config.yaml
n_kv_head: 4
d_mlp: 576
attn_scale: 0.125
tie_embeddings: false
init: "normal"
lr: 0.00728
beta1: 0.95
final_lr_fraction: 0.05
Each number is 128 + 32 x the weight over its row's rms, rounded and kept within 0 to 255. Layers, rows and columns count from 0. Numbers have three digits each. The size before them is the row's rms in percent of the matrix's.

# layer 6 MLP up, 576x224, rms 0.0568, rows 402-526, columns 112-223
102:118126146109124169106174123114147091204124135120187114117059123208160167116160114155151127101136143069128144162124128129191155061080113078108188152149100093061117126118108118142118158134083128123154153205115142106120163139125131137126141122128158104205218105142153173198134134082130138110157151145130128097138140103177102144138119125106
104:195112100039151158135200158103103141193155156170137101136148123137090121093080075124122158110123153106121132107088135156126101169133132084162140174156101110116066165084106100102110126121118121123142086105109098115159070171126107098149125180128157214097106154119102192168074159091131147160100093108141049089125144110134118152081099184056
096:102177135170100133198090164078112176156122089090074106109112135148157135092147085147192118040130145076100132138140130158094153066120106148127084080159159106098194150165131068088123182122109114174112134099083145169117108096141128150140110166104135201089149099135152137117151179130135115150102119125144143118097136087119186137137122133114
101:117170130156095131161207111159178099115104131117143047056110120068142119069147136095074118087120134146200130117137126107117126125143103139130112104135090186147092109100158124136133080140140101107169095109106155119149054085193124149107108123127110151147104160157165122132156102155157093084154198089159178049111100131145153096103100102155
091:125131138152121164161137156107138051138088216125144138132131119109120177156071129060065155132116076124099139133152163131125130112059148121173077111106182129128153112126088123178148179152187155120120131144109064147198149136139130153112115123177144131111155118151144220181112171120062182110068132109127132152124078138145140133103121102101
101:114085166158130073094138137092110108147130084140153143136154095138177094160130142143091193152149192133119140136135187170144157049136130151131074128068148132160086144083077055168107093106120132111169136099152146153088092118171121116129110147160121103097112147122166166131101128121114110157137076156143139171083119161098095182117110129122
105:113132066139152189093137096161147137130150166141124051113159135124108093143109105127100147106107130110132077089072111148130137126124133101157095080129138107132173148150147116114163064146120086158128133129153140167098119201130150129169106229108119134148121140124156147140186179100166087085120102114131132157110135081125185168187120107113
102:115197123094118157120153131071155185112190128171128124141076132119141143086167101151096125079159111114099133116163116176129155131133131103137142153118180111169122099117170171196135148165109173181126107117119113112181118154096140109138111134107119103131176136135124100095097138143072166122089090133120118127094090117154149179089225164173
099:152115155184116120172189126159214121126111166112066134114102118138114118161128150122118131085145106125115100079100098121107117095148172097128125166126142159148091140116149131156136134069158164141096106207116151104162114099128063105159102136113142145140086122123150142131152102131156195164161155221163235109172143151079158125177167131096
100:148115165095131177176176111089124173097092139127111125117098131139151136160139129102160139174129092165075118127150132148174176097120152127079167127096110082179143108135080115183081079083169105103113100087161164202091119140184090152175118114112159169171162073087083175126129138122159111122142134100101079111095100186103177098078169140158
106:131122043150108118150145151186107117108142055034103176132149230167076089107133109135164105064183151126131128169103104105156149137134173117179133085126173161140137179186147125118099069114119088120133110143136144150120113126108080140119138156130147145093105077125129122138108106118163125083151154089197076091106087118089155157122085089153
099:068164190113092117165117093131060105125165079082179096132145150139115124065138135122093139080192180122119056119109162169151122124088116084110175165105114113126116086117092179078123153114151158143175146100180148141121142124160207124177124114101163141144114131165167103139140108147151111158117113155121119130128094131080101207121115128139
101:129100170050126077081115173124115110110118117144125149104192141102093153136152124094101129132083168087096146112101091124152075080165172117187117077150160095158136122169106143149146141106122118100112166115177100078156141163180129122138181136165186135142098083127081047128157145188122159128146165081137146109148112090157173067160133180169
104:153137122162127158129140133112139156126151126147085220127069148110127162180113108084115085121124089082209107155115153160113124093115059107174159172131124142105160091047141170132094076162113160129141133127131137103108163143144085150113106121191124106144160105099142123066136115090141075143083124159109146157117178121119123148131125158148
104:137115188116099132095131139133122133163165108154125145147115165125101122152101128147141120173110120125133161200195184083118141092149137160139099129152209084072178169091135107140077181115099104179149117090148145130081183070145103141122181118168152141157135084124122135139117123143092101146140123132150124142109059199152140165154160071128
102:113179114058064129116106156138149143153096163183066134100101129089120110144170091128183169101105101112098148130097112062124118109162106131131133138107161137089088125131144125130128119119099089085084134068216144158127140132103186146091118068164103181137163184097067100175204146154136054080162100192155162095188167115121045074158098124119
102:108197111168122114085111144134122150192070087132125077124096134115126123113064174111141168090168148173089174109155085093153088108136160117153105114125112174149163113128091123196150125116162093104114166113153173131094094156118135156112127129133111171125126118115066118090110139089087134141140104160117112080136113112096175138114126189118
102:121146179112122136147141081151185110091147151086124129146104145151137138114138099129143059139153137120178094147132138152091182120125125174091143104159119112133102118100121132115141145198109127107137143118116115149133183194109143148203142081133123152105120129179092107115152093164210142149145119155117121139078127081117109156095122167148
100:172111136141093170107106107173117102134155205187095134129116125121140049195129167175103086128095082113092194098136122143197176137118083123124166115114122074163109108189202174131164163073127147145150119094155169147115153133151141175096174134137079116093087161149126087131089102104106166123115076126119110138112109149166090127072161173107
098:143156125077115121109158134093140128161136098128090125166102089187147110173118114088156133129136117140114127135133187099052140093172199144126124151112152105108153133171158163075067118139096124119110170113117135137117080146195130200218098164049160094108132130146161167024151122174107134128166127093162178136194162196104100148109224139140
099:131133158126147137143145117085168111166106159124116140095111160120114140177082115110176140166166128082130056166165112118098120048143111143118166099170196130114152093072177155161136164119116057122138138088157131100144121144203101166047096137093218149137119081084146103116172156216078153105126137143111103130110132189128130106063121105166
103:152138146117080148177118219154109174127091091115181159078143134170118183124116146183095074139145141133158133117090070067133156161093175098111123128128108113123172089106125086095115105126151092157145193076113185129124189113182182099149105158116149083174097133211128117140104144135112156133131111102079118049111161132105126115100125116141
099:142149126191099141150145217122145145098099116141201130102156145106119096143122076103128106153150136118154163136130122134151139127190128098130136122123127153080135061155126155139116161152102068095136140096099140118119129150143098091147173159092137151125114080178098091080167104181118076091104099121137109114167125107175097158113138075175
095:137139186144150113148144152126174114082155159131135125089133107130164116164123117188113122154114138166108117102087098088113141135125163139158170123079147170144134125102110195155110108086098109132133127143096126030196159086204117098088056100096155186160085151172086101117116113086137181135089101157098096179155097033121137124193156140125
091:089105125137160101125130067092115092198179060129153085116169124152118130106171089108165159174089134108090079155127165178091133106097185140111111109131085179122110114137177164086083141119192109106134135138182150177158156130161165098099122126128179137109111105079160153129106141150196175104156084089090104121166139145133153103100117114107
104:159104100096137098198137140125120096090083148135093149155132112128119119117126146100112129120116107105190135127141091179132136141135199078198071172109137090144148096118147147119126175114117106106101120130079086082155105126150107163131074078144137128112081174107153120165120192134170114083121102110186102125076127129149149161108175166124
102:139129092134099136123195158186158171115109128160090113095121158131122127155101152115143186147131146133117176038125134102134148111154137161141066077134130066123143053127157110153088101146161167087105144108106088114088152114080154135138069162141135083208095150075110128139148158099129126087104143146083115128169090097140167150111118140125
102:127096107089194115121140083109135105128150155110146123116104081130135120134148046075119078153067180107122142120143179114212090112061185083176136136183121110132128112141165074074125186105161102204164087124144056150095106113151130151138140135165098076173156144108100101088150163092121101130141173111122124139131115123148120100094142126129
102:133161154120102162121165136160131147137191062191138153168213152117091186091102092194120080097067137136136158105120111123080159138140180131179132109112161135132151164181143137137120130175139112104157108094167144049176151132107133159139101113126047160105110099157106153145082150220121134213101127130162059156142059138103135136085079164108
107:126109116120082097155127146164120107104086173142153196142109131143096150117147127107117106125140064089175112140083115164086131170074123106114099115111073117060122119136126115135114138118122136169143147127110153089151129172184113147103127110118140132221196097175148103072122077191133146136106101136114120099118140074109145139117205134096
109:066134107127101106183086188096127148137191112136132131085097123141157166099109166104159083113181102142134148115093086154113142123103141146062153117146151180138208135119107134191158102122193168097149075140148137118128158084127198123176136112146097092111156162144153154127133100142125141108116150138085130140138117128088133136115128084113
100:169129128144063072134096071145157123178117114152096123186155149092104130101073107127131112103148123180086137165122148172106103114148117155159120167134170142101130125131095126109089139148190140133133120051148147168063122058098073199181114110052149167072158112160130160157088127113129129238079107126148120131091122078108099124150095108095
093:153112130130208176109054114171139058097099178092106097089151116103132106108116099128072216113113127160158107143174085144164147156090092133132121069106128116178152134074130105082167180127087092148151086089158162140072159155087157143166101120145116174140129158096152098136178139150176154155195090109114116045157133154075152118138159133126
092:190126137169133085132166155183187108129183041096099154146108122114161169167102151112115136116105157114180154112116141137116067213154140105129167137185103070129102109069124153145085158151131137089174117150140125109095144109094099105120112134149085109157111154152151155186144137073090145120122127160094109088116129219162158144143122175127
096:078110118139114137103118105203134142117179122163091111127165115117159122130126140168114180180110091120151136131153043141137152120067079082130150124093127145075134156124107106039150170080141136133081086121135176148131144121126121125114129150062150173100078053125159131101153083153160137089074094175122118172128098076182121073151113143140
099:132179111139184082126128086157170129078074114091095071175140097117140107075148047141125131159117086159149158106176099107069114107122168073128052113112094152140116053117132131090150072172113184168124102118105117162099052129162151150094069092160133150119109101171164123107118123106137131147121125119068113150144101124131075187097089131114
108:140097164086147172139122121070169063106178141143145110110104121201135148140096102136191135132099129146125136146060126120151202140139083169190069138090064047142106140134069137117141083076130130133112087126128154123159126151150095179144117161119087174142155172179145115079143074146130162154170143106134138130119080111167058094162136111134
102:074112110119104113111104108145177183143091107148090105106121114130108116098054149187121139083099065112138105150157091118109127164126118107030126113088137144128152180130091070126113175131096064155041087130120122146089104092101130155104199125094089122134154106111129126097134150128122131197125045119100136189153117152118102148131165156073
103:101132114118144115080157057116097074101166121135114156128147172125157086092093178128136121115094122190116095058153121211130090126064134114094125109141149151113140043130157157151136124116171160085152113130134073164150154148181079127184059166082078138168116150097124130150123158136135198118130174136156143144113162133130104124102061151150
093:129160132114142114128153134107112140109131103129124109075140074111127135133100158116106117094103125128115147124117119095122057109130077127141102087098193114167078099098153107144132086113092126128170120092139057153087108167151108140165160133146140086133123147115047094126194120087156162138106131096127111070139094140108080063176166180170
107:149143068134137113104106184084141135097149156086127116165106134116134089077129112107177111132163157151143124077067127179131142105099141121109061140154113114109165151161140135156148108149117149105153182157141110139128104149075168222096079133096099118090080119109138101061109203201153094144148073090127098153141128116141111150174129090135
099:081155151168099134149126179149107203110117095082132166115165109125103133136154110099120195165117169122145080139154160085102148089175153121077173091091090113145152180139135123092175158092139111161111083155080107080131128076081126128174143128152121170128087163112143165115145165110116149127124104101154122175141185151125102069097144143179
102:123130149103135156076040138110095133133140081099103122145132131130161064125146104174152102102099110138175156116110157139095092081081131119096096128180085110100121089056110105158113133094093053092084115092137132194074088098112130145087122131140132129100128150075108124149120128146064095077106098068096105173163139121165101133077112192224
100:170108109175076158145149138096117134141139158116218156120149165145123159127122095118180124117183168083164188132100142043108163141104158074141137102111185122147168148184195124160135121125159120178083091095105130174113124132115203208114146142112126155165127084091081143130110158105124123197164124154120181192116199118115135123137072130142
103:143142142108129145133103093121107141102146147123084104121107088078110100121129180138122078173104116081149150114114138095173166117129122150169137078133086143115138153116111135123102148069101105159123145121147155128076085113119085120117090102084155143117145135099099111174076120157109067081162117117102119148122171145118069143113191147133
102:078117146133104154127064113121106105136125081136094115104142111144136109155154138090147082097127154112145111187096093074125047158118129127106172108097134089115130179158100174134193107126160124119103105120081125175119155147154093110146092112076121125159125080142124137137120071042106109116108163127109197178094093121124180182151116104161
101:166099115081103100128110093151121195199129138103117119149130167137127147132138168152175114170106152135105085129136125155131076115099091130136131092065110147138079190111120151120140138221079122107167112102112148078164136122147120124140177136094204168124119099143139153070117169095101131134151159121140090125135089069078167121119069176144
103:097148092124094048173135144185137098122144160131089082117115165167178183123123132168082117126119156151100094131133159083051169089109158168140134144092140119140091130214081151094083075130169119149140138154112113074101065149078127099167132125154132094102138149120152142131155138135113163173098121153116086137058152141114132133170124163122
101:133051189126113104108134103136174097131123124097141180118096087095151138129161128179152057127118106160168167161159159078117091121117139169152194085078182152136135131112131180081077101070103100156142150199157104117134192109132113075157173093152140103121144138119106127110108112180139134148112120152161186111090126103147119196137112110151
097:180171140143117103131176198177141128160189089103161105137115131122089088140127108179142130206119138107133115092149175112155123163200101128123101137084120183078121181182114130125104139061144150149163161145121068105118151121139150099140093135065135085178111160158147159117116155123145173133127105133136184145140109107050132108132139103090
094:112196059105070098106125130116163110116135038158130115134092132140148133105117161104110071145127155106119132172149150165069134115125150136067111198119116157098105140122174111115070168146128067112070143084109108167111108128138122038149113147113070143136144119083112109085094142145124169158140127124145092118161168106096143163130112107142
097:152148170158110147180105176109138135100075110147138078117069104149130068160144137102134139138116090137117211104157079114158139113103165128148167131112148157131095143106126116070097135105088091076074131063097182116155148125120138167128091136154164093132135114138134122154088101124134122107133142075170127133153074170149136124144060086075
101:178128108119146090128160135165135102089157155166163168112141083131171122040103117179135168161077138077161127086157174142104131105130128183081137082146121167121132147109114107085102131106136128153134090111080121111129108097171085126127167147149101136105122151111133153173129142127111168055092115181152073136145169132163129165128140074141
100:156102162072100167144106156150109127111145131121156103087119114128111091129160091114110162105129082153128146137144113093117108092092150147142123165141154136141136120019097128115125104161108150116135103102055121147103127101115104095135196161121111121162114131106088121155118063080174177107154178107158053115097108169173152199116204094172
100:118092168120146180138110097141150125182115092112153144157167137112121125139124158150076107085156145125090082138164133062098147099089098122139147103132098184126129140160107036161158090162112180090136143106179043112151111176151154140149124148140090123145147193131151111141119202175113167199120177136107094172118088159140174151120144147164
095:136076151128119089154191108157216122130122115123105123168138171143107133177132118172097119134126105122095144195073092128179169109197171160082100098081136101114129070163144121122109161090104147125108125195195124123130148141124109198160143155077113124129167104153127098161116150124123114135141109146102141159171112116131096167123121139116
094:128121083087177168141103092069097113104126107139152138086131106193127126134150165143218168101070132121112143125127136148095135148148132077100121115121158128019151169103128168144161135139115121118164115115185145093099157119156182078157108155132104139128148127153172152091138169073182165162173148144082129089123128068146100119090152077183
095:054135111165138146115087085116166034135121146170086110159190107154059131120145113152122131112101140124128155154098140102113157176150205139109145107145161144119146165057094123057164148147142154128107152142101155188167071142157140182089115125112122108144173137105117129143134079085151114144131161139130215174138121089206073126160130122107
097:167096123146124125047137154141113110177140066061098126107114143139129119147155060161137144155091134200146116130185089085123078134106067050153079132137168170122111144136114165123136147193150103130132068102132140142131153141137097133142141086110138113084118170121113110188126130085139126092129103143161064130176124128154098197121155098086
098:163184186107183122181133143130105096133117104063131161141108171156112171147101187127157072137145148056105058169135140199167127144134096148089149158132143130086135152138059145156215067108101119120118166130152116171129069057108104116126074182141151107121104167146113115156146156104140104183161180079130131161096120096115138182074156116137
095:168114160133128090142110179126150128193094147174145116135126181118084130116089097129100129190109163151158149141161084109090139093153146160126133167120171116146165145099131114137142098166146168075157108081140156138103083140117084127151068096083074199136146117187205103098095095168145133149100069178074146129087153138115080138196178124147
101:146123110090129098118122092104096130099162103183114111093158123141116182109094178073095149156173081125101152171080162126143147156161144096133103172100090114125107109147190107146102129122213138124176095118145115138097118164103106162189196105151137193079105156128131146069123076152202069123159118174102136098089143076073177102147126131078
104:089117117146124095130079105195125132137133139038168154139077064171173146096136108124107162115116119113143099184077102136129118152163086119101157093115127097115147168128128106136203186105138127134142134138046118126075099139102155165093137125124117091102131124150058125122138125107079133072129135123129121145100048107100139144086170095155
103:119113153133178092135166188107134162113103169098116143130134114157122134132159177103137085139133094159158155097182071130158153105133147162104129144113159192156179110129175141151105133199111130122139092162183132145122148114137099132116146173114174119188171162131133125155090097125080107064092109134129097183180130089128131090132164110170
102:141105112145088098175075157121154131109194151112145094142172178099093162069061139119185156140060089121117159092121141193172103157184087122117114127157077174098130147107121128101116095122145098085097117149165101189189097137135081087112127142121048121111151153130146149153110058179113155127144129137090155100062218129120150123127102103148
102:162091151128128204142124120057175127150127083108130069151060167139119039064072110161070114120175151119124161101160140152110144091135136178133154059126165121195156121169158106197123112128176148065123177155166112122062121142152173152096148107136156135161144114103156124142118200141092143155103167084171114141092083070142099130104155085139
100:097105088118109124109123154150131155134130148127090102115157206109125120140135174181086119074132176148093102109099183145177105180163080136109103080115182108175158142132153139095097096157133079159097162142137109149119118123140185146155148156113150106103116068138190060126110114139095119136137112179087153165149166164158087106106098133064
102:206123089078145109116117138123169153128096096123128135161151109157191126102095158102192099092146121138118130097134082150115129148152123137133182108149121086133142118135123115127121115057167074096140072184055141174182140130160101083131111120139084078107175044153151151098106131144195198150127129182110092085093185143068161090150132077092
095:063167113181131161101155217143145075173114129152090155124136116150169149160104115136124146124168159092176156115170143155169160136137156160153190103153125163128117139055058032200072102096152115114090203175104193094133164111115147111138117127094168141131142149140109071122101124107167128176107075139148171091154088146109116152133167170115
100:224104112118122129117140125160077178169147142092168147113096084127156099106154075176140114146150143125172135113148100101156160147101138129128190142106074098148106104127148113128083146179089102177072202124129138116140099129110168063109135103192151128108102146133154163120099171108078121118129112094127085165193107139102110131150133148123
100:139134185119108148123161113064161198144149105115106121122041179128122104132074139174195153108163119169105085122077121189117081149164155092152128085114126161141187153193102204070124071162134108118076072104177158135151163115180138124083125117169090092137120137116143099119174165109106128084149078124164114122098176147119223172163110158108
104:105102107168148181152120185188117083123103134138067159173135122119137188206125113168122158095136172180072099121140214088106123092127212045197134132167121163112116169095143151099170204094155134187113109130084163102138125167118108141109117119152133111187131143124126137114081181061144135122173126129109108134159144088116127127102126133085
103:127069086090114108066176071184119163105143147146155127133174071121094165142140093182124151087055186138156134141086133140085077104141113155115133080076066088073192129160147149116095107096132115123152139110113134183119159135187089115132108095144130160144168133167106180141149123168111074154148195114102124135088166110179133133167154124138
094:145157091148158078077165086144134172117134115106152094125103114151123149128147187141177123098131113121146109083119111151143147096199084144126112170080097096145055180155115106174130118098116133135165089066124119136109165114116114123127141145169100139073157155159118112133111176132126159137088060153112142117068175133108128101131155145103
096:106089129167135116139089110156127137146084093125112170181032130096069129164165073143115052191124130144155175161111195152117143096120229101191147088136132140058151137169087099139086155136134103134141148121075082156121101108219168088108155122136121169178142109116145117069111117179119127172101151142092107182097163133167086141159078100182
101:123088146145082126129200167134120103150042081122140173153176070118125121119175148133171100111135174115106120129145145109131158095128109109080168144134164179114119101124176135113145054120175174101105123118123112147122125103176127160128103176116170145120135140144108165108114170159163101107088084101190128174160142159127121109142144152177
108:147099081144077125129138124096115151131125069128100120091112132098133114097170133147094134017116148144092154129133150144152078128115110138211107083138159184099147090174126098133073170150129122070118147125131142124064150091157090117110106113128124112124146135101150148137110036097096148136160153145168159138080164137146055154165206165149
094:108129126175111202100119073122179097154130104122087171144062152076173172128142117106140132092167102144115192076133168120112165114092075128164098164183104172099097132162149102070189142087172146154145146167158112125140085165107156120098084132145125101160130143146081151116135144118076113195099139148180108110142143107151119140097109130129
105:127137122164115096084200176151116164129132056116102097142140139110097183120085109116132122122094134208049132117103109165138085105129100127158111158107100137102133118156123083133087121151116128095140169112122115148170154151100163162150108150117106145116119139117145106151116093150103152137085191094142166137126138146119129102084077184137
094:064138146095054106132134153131153164156137180126119110123159151137099132172110111093166102145130142140063033151149113070118091100105122133155194177122171120136141167136171179220147082118139084093154092130147121140123156137078149128089143112128101112120185097122115162142052078064106146127213133119179141080102144113169084058139151093099
105:051156164101191095123150118105116095108058164163152139104131156175057133147076144184138106102147095115161152154114159146155129152134164091124094162137114160070142176148139140130136153148117106125156128138140064067126109119122132138127132124116123168090132199119097119166129160120147150148155109159117172134133163082150134138142112120101
093:065089151154097122152160128072110088133161149129110055117075170123171190088117202144139130127089156076152183131157137131155102154111179101135103148149077102111154184149131124109098134145143142121197056125089075100155099161150105197106130166108210130153155059082104170078098128136169112089090139171143115095095103106107166143179145143104
110:117130149091117099079176133155107174180145096122113154130095115110091095135093157114087133081125129197154082163181083106120171138111142112130189127130129163120141107099160077091143120115111191085119109071119111113165107105169117142109051080101083140116164157143099122137165148198155162110063156089115105219151157092121135151098113142075
096:105121091053137095102071094116132125132096142171087150122163109166111144049094131120099155107179070140066130094140094127161169151137169123154140185105129143139115134141154189160153138110115179170154130133155095135168158136141118110143132102106158110160165141096148215179074151115122109107008134087134170115183114133101092159110194138180
105:131076095097072128118141146120088101086126131117119120103119169138150088114139073158098131146116134139100110118117119143175151113213090134188048144110147122134150135168130137113126074171120148147109118138164135125161120174126105114125191086148103122094126098185110117103151109110117092084155111146147171070135144103086110162107126127102
102:201154114145101151182117197106167108141173147103132161109188134087118169123112072121157024134162078173165167128093119165130111144091106119119159115073068131078129106107074187141098126094081128167154067134123144117126142138117125170133174128124156130201163146146086097139119110118135096113139169119082102166134205149123103122077144182068
096:094095105110093092145107140115117060130118144179092168099174139164119096149138163136140097199121131080143116091144153098100094119122104121142171158112101119172093135185121113101111184124109078094136146158063131175149102103160113088174143081145129076089119120107093153107167115151106127131189162119116117090133180092160104121156134121139
102:151141234131152157019119131137153166148125129116168145100142086100093100086107135096122108107085101187127163097138119103171132102135131130209124136113106098133121099126095109115181146119116114148103134156150209109074102135070142109091205126174078106101149111118139121103115136107106134085169096103173140169082075138137167062101108140134
096:137104134141127147149077116173161134084153070106140134109176064166109147066074143101103106134153165168119112151116142143129121118158146111173156091116041120090146134121190107117094126156198091109131053123170147158146095076108114130158124129154143119119122064162203137118081162109178113168184130101146136173133127083161094094153122173183
097:171168049163143067080034153136111109160119109108145158057080105124160183111129126131147091148180133114103119166164138145148134151103166118144131126110136112126107180203127145144158094094129198145121141132127109194165086177136175142110106217104110137083117135093144140134105143180122144165156163106161070150110193079173138162142110094155
102:143178156089074164122154135128127115143144168099127120121119138092137133093131129155093137189122088068152149162115153167100095182126140149164122139083172182192048166186074141108105137153145093094145138115132173059065094120132076139101136115087117130141131124118106131079095145097118135075163053130123069091072163193164136137123124102107
095:143188156110097128095094126138089127124105097196187144120111145164084126166175136180109106119133128134138088080111120172106125134168115134106131075100063138139141142164054140123072120093114080213121185114147150094152235085102115118152082117093138185149121086152125065172137081085124130162126159174093091105132142167149118140131108140123
102:146132158114132092149171104123098136089116125137050147146151101132104151118121071092066133140153154146178123100122115148114200132136144099153128122160112155117095152178138117130160143130126163140146202179178101133151092157137109124132136105110134105110150130107134152135132117130123100071178122087084121113091113121170182153095066155105
095:133113089125108138110150137124122144131151111177178148152149033114206126114105127162142164098094202095138115093126168129062125179098167057109103107115171165167157090158155104114170129112104178115135128101098176115146091158162130208187045198096082107155128107125152169148076114111105139145099104117132128160113153182128197115160157156100
100:149155161172141071143102144190155120089075098149141100113116045142135140139149124185102135102075130123155090160082124157113104086111142109173149166169149157116060141091110062135195129109145090117154165111118138132064112142107131164114109130145154115176144140128075133105136139085082153112144138114126135136106115186124087093120110135103
102:177088133129170082124152126147122178122150154154156108191089146155098102113151099069130108141125084117108121114152112099125177108102099091122056148106096130128109136136179167116151139146107171200125133074144147127150102194097104101096149069056168133156170118126135139096158187148115146123137194139155104159102113133116077091157207056202
103:118146123104126089079149126102113117171142118062114120106109132115129093135155143112165168182093181153078124104071144158114180135135053089166054127184065146112088147182140104093091141120111118072117111113120099197131162154127075122159177105133100170114148104140081120110128184106130131074130075099182142125142169107109118191121123095139
104:168088161162160176107126140130155146202092073117120095137141138169119134218112156132068168119145144090090165130116137153143172108165150117147122156134109113209122108162126139119202138101126134146105125109135109151113167143125141154097121156106107104226114148205088189085112078156141102140122141152112057107137116151129127153084138172154
094:070136071164103148111078157146116093154117100049131144055123153143133117132120116053121126116125120134145161149181118115065163104132179105117160109141149068117136206174154189163140219066100148087144127112149162090117129100168150137112164148110156110122140140123101127075153107144071080116147079160141142148135120159115090186068166141155
097:087096097179116079125132143139086110107185126197143071159138172161126157142155102109119126150154153089120182131136157058105160117122059131137063150152131138171154146134093109136101081141103097176120158103182129094159105078135108099185126111130186108183120198150153067138169120114086114125139152127077160108106144145205149076166106182106
099:040130116118132153150122157170146142136180173157145175118152102164106180112102159107144176168035160222072071149118150130112101102190115118150109172094111108087144089138173089108119165139101130192130127097165106114081109106128147102134148144120140097112103094136140118105120119116112157140128173076164104167155138145090134084157111164113
107:141069104071142140118097133203108130060104156117091153166108174133158179138104189121148156162104068115197156070137059138053111137110170128071085082111108172121181157145132165152137198166123127137154150189126167096089171100113168165171139125188134109129117087145121122203113104131128101118139133165067170200114130131170180119099082176218
099:139137145095139115111150084164103156153172121153178115072117099104116163196129183102133077198155049114103137090149165113114125122156085159136100168149133170127197117116143146130122117146217121124106148120131140115136122163118120163069155121147070159109177112155140097117126117100143109112115165146140179149136084129105112140175146135095
096:150126154127134186107159134126106152129053188096126126118129084148081128173091192126098087047133122065130160091178053118082107088144136130106172171163108170120121153101128092153137161098113172125074157166134150142136139086194100116145088143128116166147211074053160116123177129154126122143123167145138071132157167111115184117168214094134
101:087098142088118112101087093148091166183138124080195122125097145154101162079147141165150153122117066160139159114083117118172162139180091116129114070159081072155112133126142102108154067115141123123126099087170136151147114178171123141108124189135114156096124186058111127166119115135121136132205113201104105090159111062052094123156134108164
102:115094111149154150100153138158124093111143068069136152129101161090156152131158131138092155082115099147081193173080186137101181137140113082149101120085209180091120099124130144179166120131110139236108134122136135114082135101173135197122114145162098165141164152145166158120136121120085144113148101152111117120107137096132146082125136120112
097:168060130139104100110149130122179128114120113098118099176115100055148133158128094106127167156135170122144144086056134086147051132126125158102157174111088201172140137155118079157118062140082146135122115142106145087122076149119163106095125112122175155119113072147111137115150114121205101167141114122163167128164098165101143087208114153122
085:129145135121121161083150163148077148153138142176110148076142141125149086183109092150186143157169174137125105156205119183143115084149133104085117130075178155136105112157124080085160103144141116150141117163127123146125096158123140105106107134112136113191149124118115144091187133082114134102122143151087078097100166106191151159185125115137
103:189116154087163112128068155147139117098170203116186125131112195073140145186041117123184105135082081116138114030134091124121195211127113147113126152134082145142131095058165113148150118055102117116113135096130115127144097142218150154125128127150139130132104132080168176148140137127130109166129078160129170086143132154094161164105131093157
094:099121134162196118107080082127081130162129059153108078114139186137086132101161151077188129088105119113171124168152147119137110094139115099068069120114137077198149089107126170174137139128085136145075129138108213090131120156162098142132108103123128157076143157207113130193113116078114102130101157137023161099111100110164103162154103149152
102:124155102139114113087118157116073159204122103109116107122098106138106199133176104185168117075084119128139141145130082086145197124088183085080170116190089097123081153130125151071134113134124110102135145136114121130144098115119168162049134134150116074102138134139118182098173109185095104187103122104141088110103162141116151172143157153114
104:139140144152176103122123173131136136180111120118163141142149039146133112080142127161071166113140114132106073117119132089187136175096112176131082097103074119151146077130145106171096098099104108104129071123129180154073191076130150185103095148122119205135126128132202142189107105167112122148106136111095115151103093076110197059115121119167
101:171117100120129136091105190090089058075139126103135149161130072144119182104086120151123091099107061113108140076091140142150042115156122102102159132064127050136181153102135162154113092120135119180138189137062141112119079175148053110145130168096133160113126139125201119105138150111060100153175104141088163106141171105165110144154119129153
103:150183046103138131162096156155123144133141138111160104063151126102142121155100094112072183130139071152137111084105145159105107100074122121103123113133076123154164193130138157090100151123139109124127102082152111164148222109131138136138143139149121130103118102125103141171146111130130073089137122136177128092157052162095195148129094083145
099:126101098144133154141169138126149128124112193192086143165052076104088113107141088160153112132138107176143140124119051156151137119105112172146150089107143100102102107159103135089081162095144170094122168136161082103150119050153136168120180108084163141063170098119116118152123103142086120131034100103087117119114155105130120147190184117082
099:121150108148176144146097122080166171146161187138078181132086116173164162085147144125093166100145091143132142116179108111105119160171141064137137132063151170133163114116193143111144099116142148083148130148135150142114144098098052074108113191080068099210157174078131099105082166148126109087146108100128143093044139110182085127153113087075
104:147141106080150132103166083186106097149149105108095126134145109142160134109158124113156130120187159175117098142139081097151119084188101161106072129068122074127154086100143118144155108119111136115129105146143158160135099101138121113121109137153138102147122112149135120101133154210162161151190118051173159112051138133138143119140134119112
092:081163135115127156202234178174130163190175111057110141146131156081164158066157081096128137124058147170114174117165116165134150142088127118187157141138150081126142119137146060214089183141136125113123083150122128143167137139139091142121127144100079178095105102127159137115101118143187131140151174135128146155100107155095167149123134086070
102:114161100139198174043144127123081158175158111132132087159097199101143087170160143130077112133095149163155124115088170139140035133167103191102091106092151122123116141132135130182101108234115143125128160108099063103128088111053170101144196126174188145129150172136146145145113164162156148107121173102116135128133090114132107136129159068152
087:155111172109117148149152163098100129106139113112100105095180111169095136158137160068084104148138126154103153160149146104167119146106104168109117117131146154152155167154089134139085133132080142064116085143144066123142119117139146125122111100089158066058148141163121052126078128129119049127090117107091088107064090167181118107146166142126
103:169096117158096142143088090160180111153098141132156155151165152124190123147071150097157133083168130102093111097095166156145088118101120197116139126079106147096205051143148102106120134116147109129141094167083100129175126129128167152099192070157137124122141103155086130136111089064159099117136098068211162090130124088101145141150107196151
097:151148126089146119127115186181044109133129187154136107101149092120114075119206105141181136120102127056138153106151148122088144109145126148060112177110149138093165114115150137126164179105154083161154051125128125186117195129090078141123132089140159088093109135164094106111092103189163097118174088152119119140153168115112134095147160099095
101:179178142099092171147156104126075146109062168172151081140157126087188173156123167147123074119128179109127093122193134110108155113133157136128097125160198072145162123159134194105161104088114077126158051100150143169104133162112176109103157098089157141164133144106141193127124119177095068111157144140137096130164161150105151081154107121128
105:083134100093127151087132085132155157139113109100165121193118106136139085135073112088138106145163156138108168124158098140108126096147154170171114129103069188152137169138063134110126088146152129121088150136089114122181160084110139067093126127177116183133081118155145098102133071153164146183123105145139160100138075116165080125133082070075
107:145089155137138162151148061153091112158157081137143138143130110110182091154108167118115157111070104102118064116103145102088133127132177155127098115145180101169099105134139159182166152129095173112099127117143132135148150171101116139160123102147171137099128125151152129098125190131130165179153121051096132141093094088139158180159145172113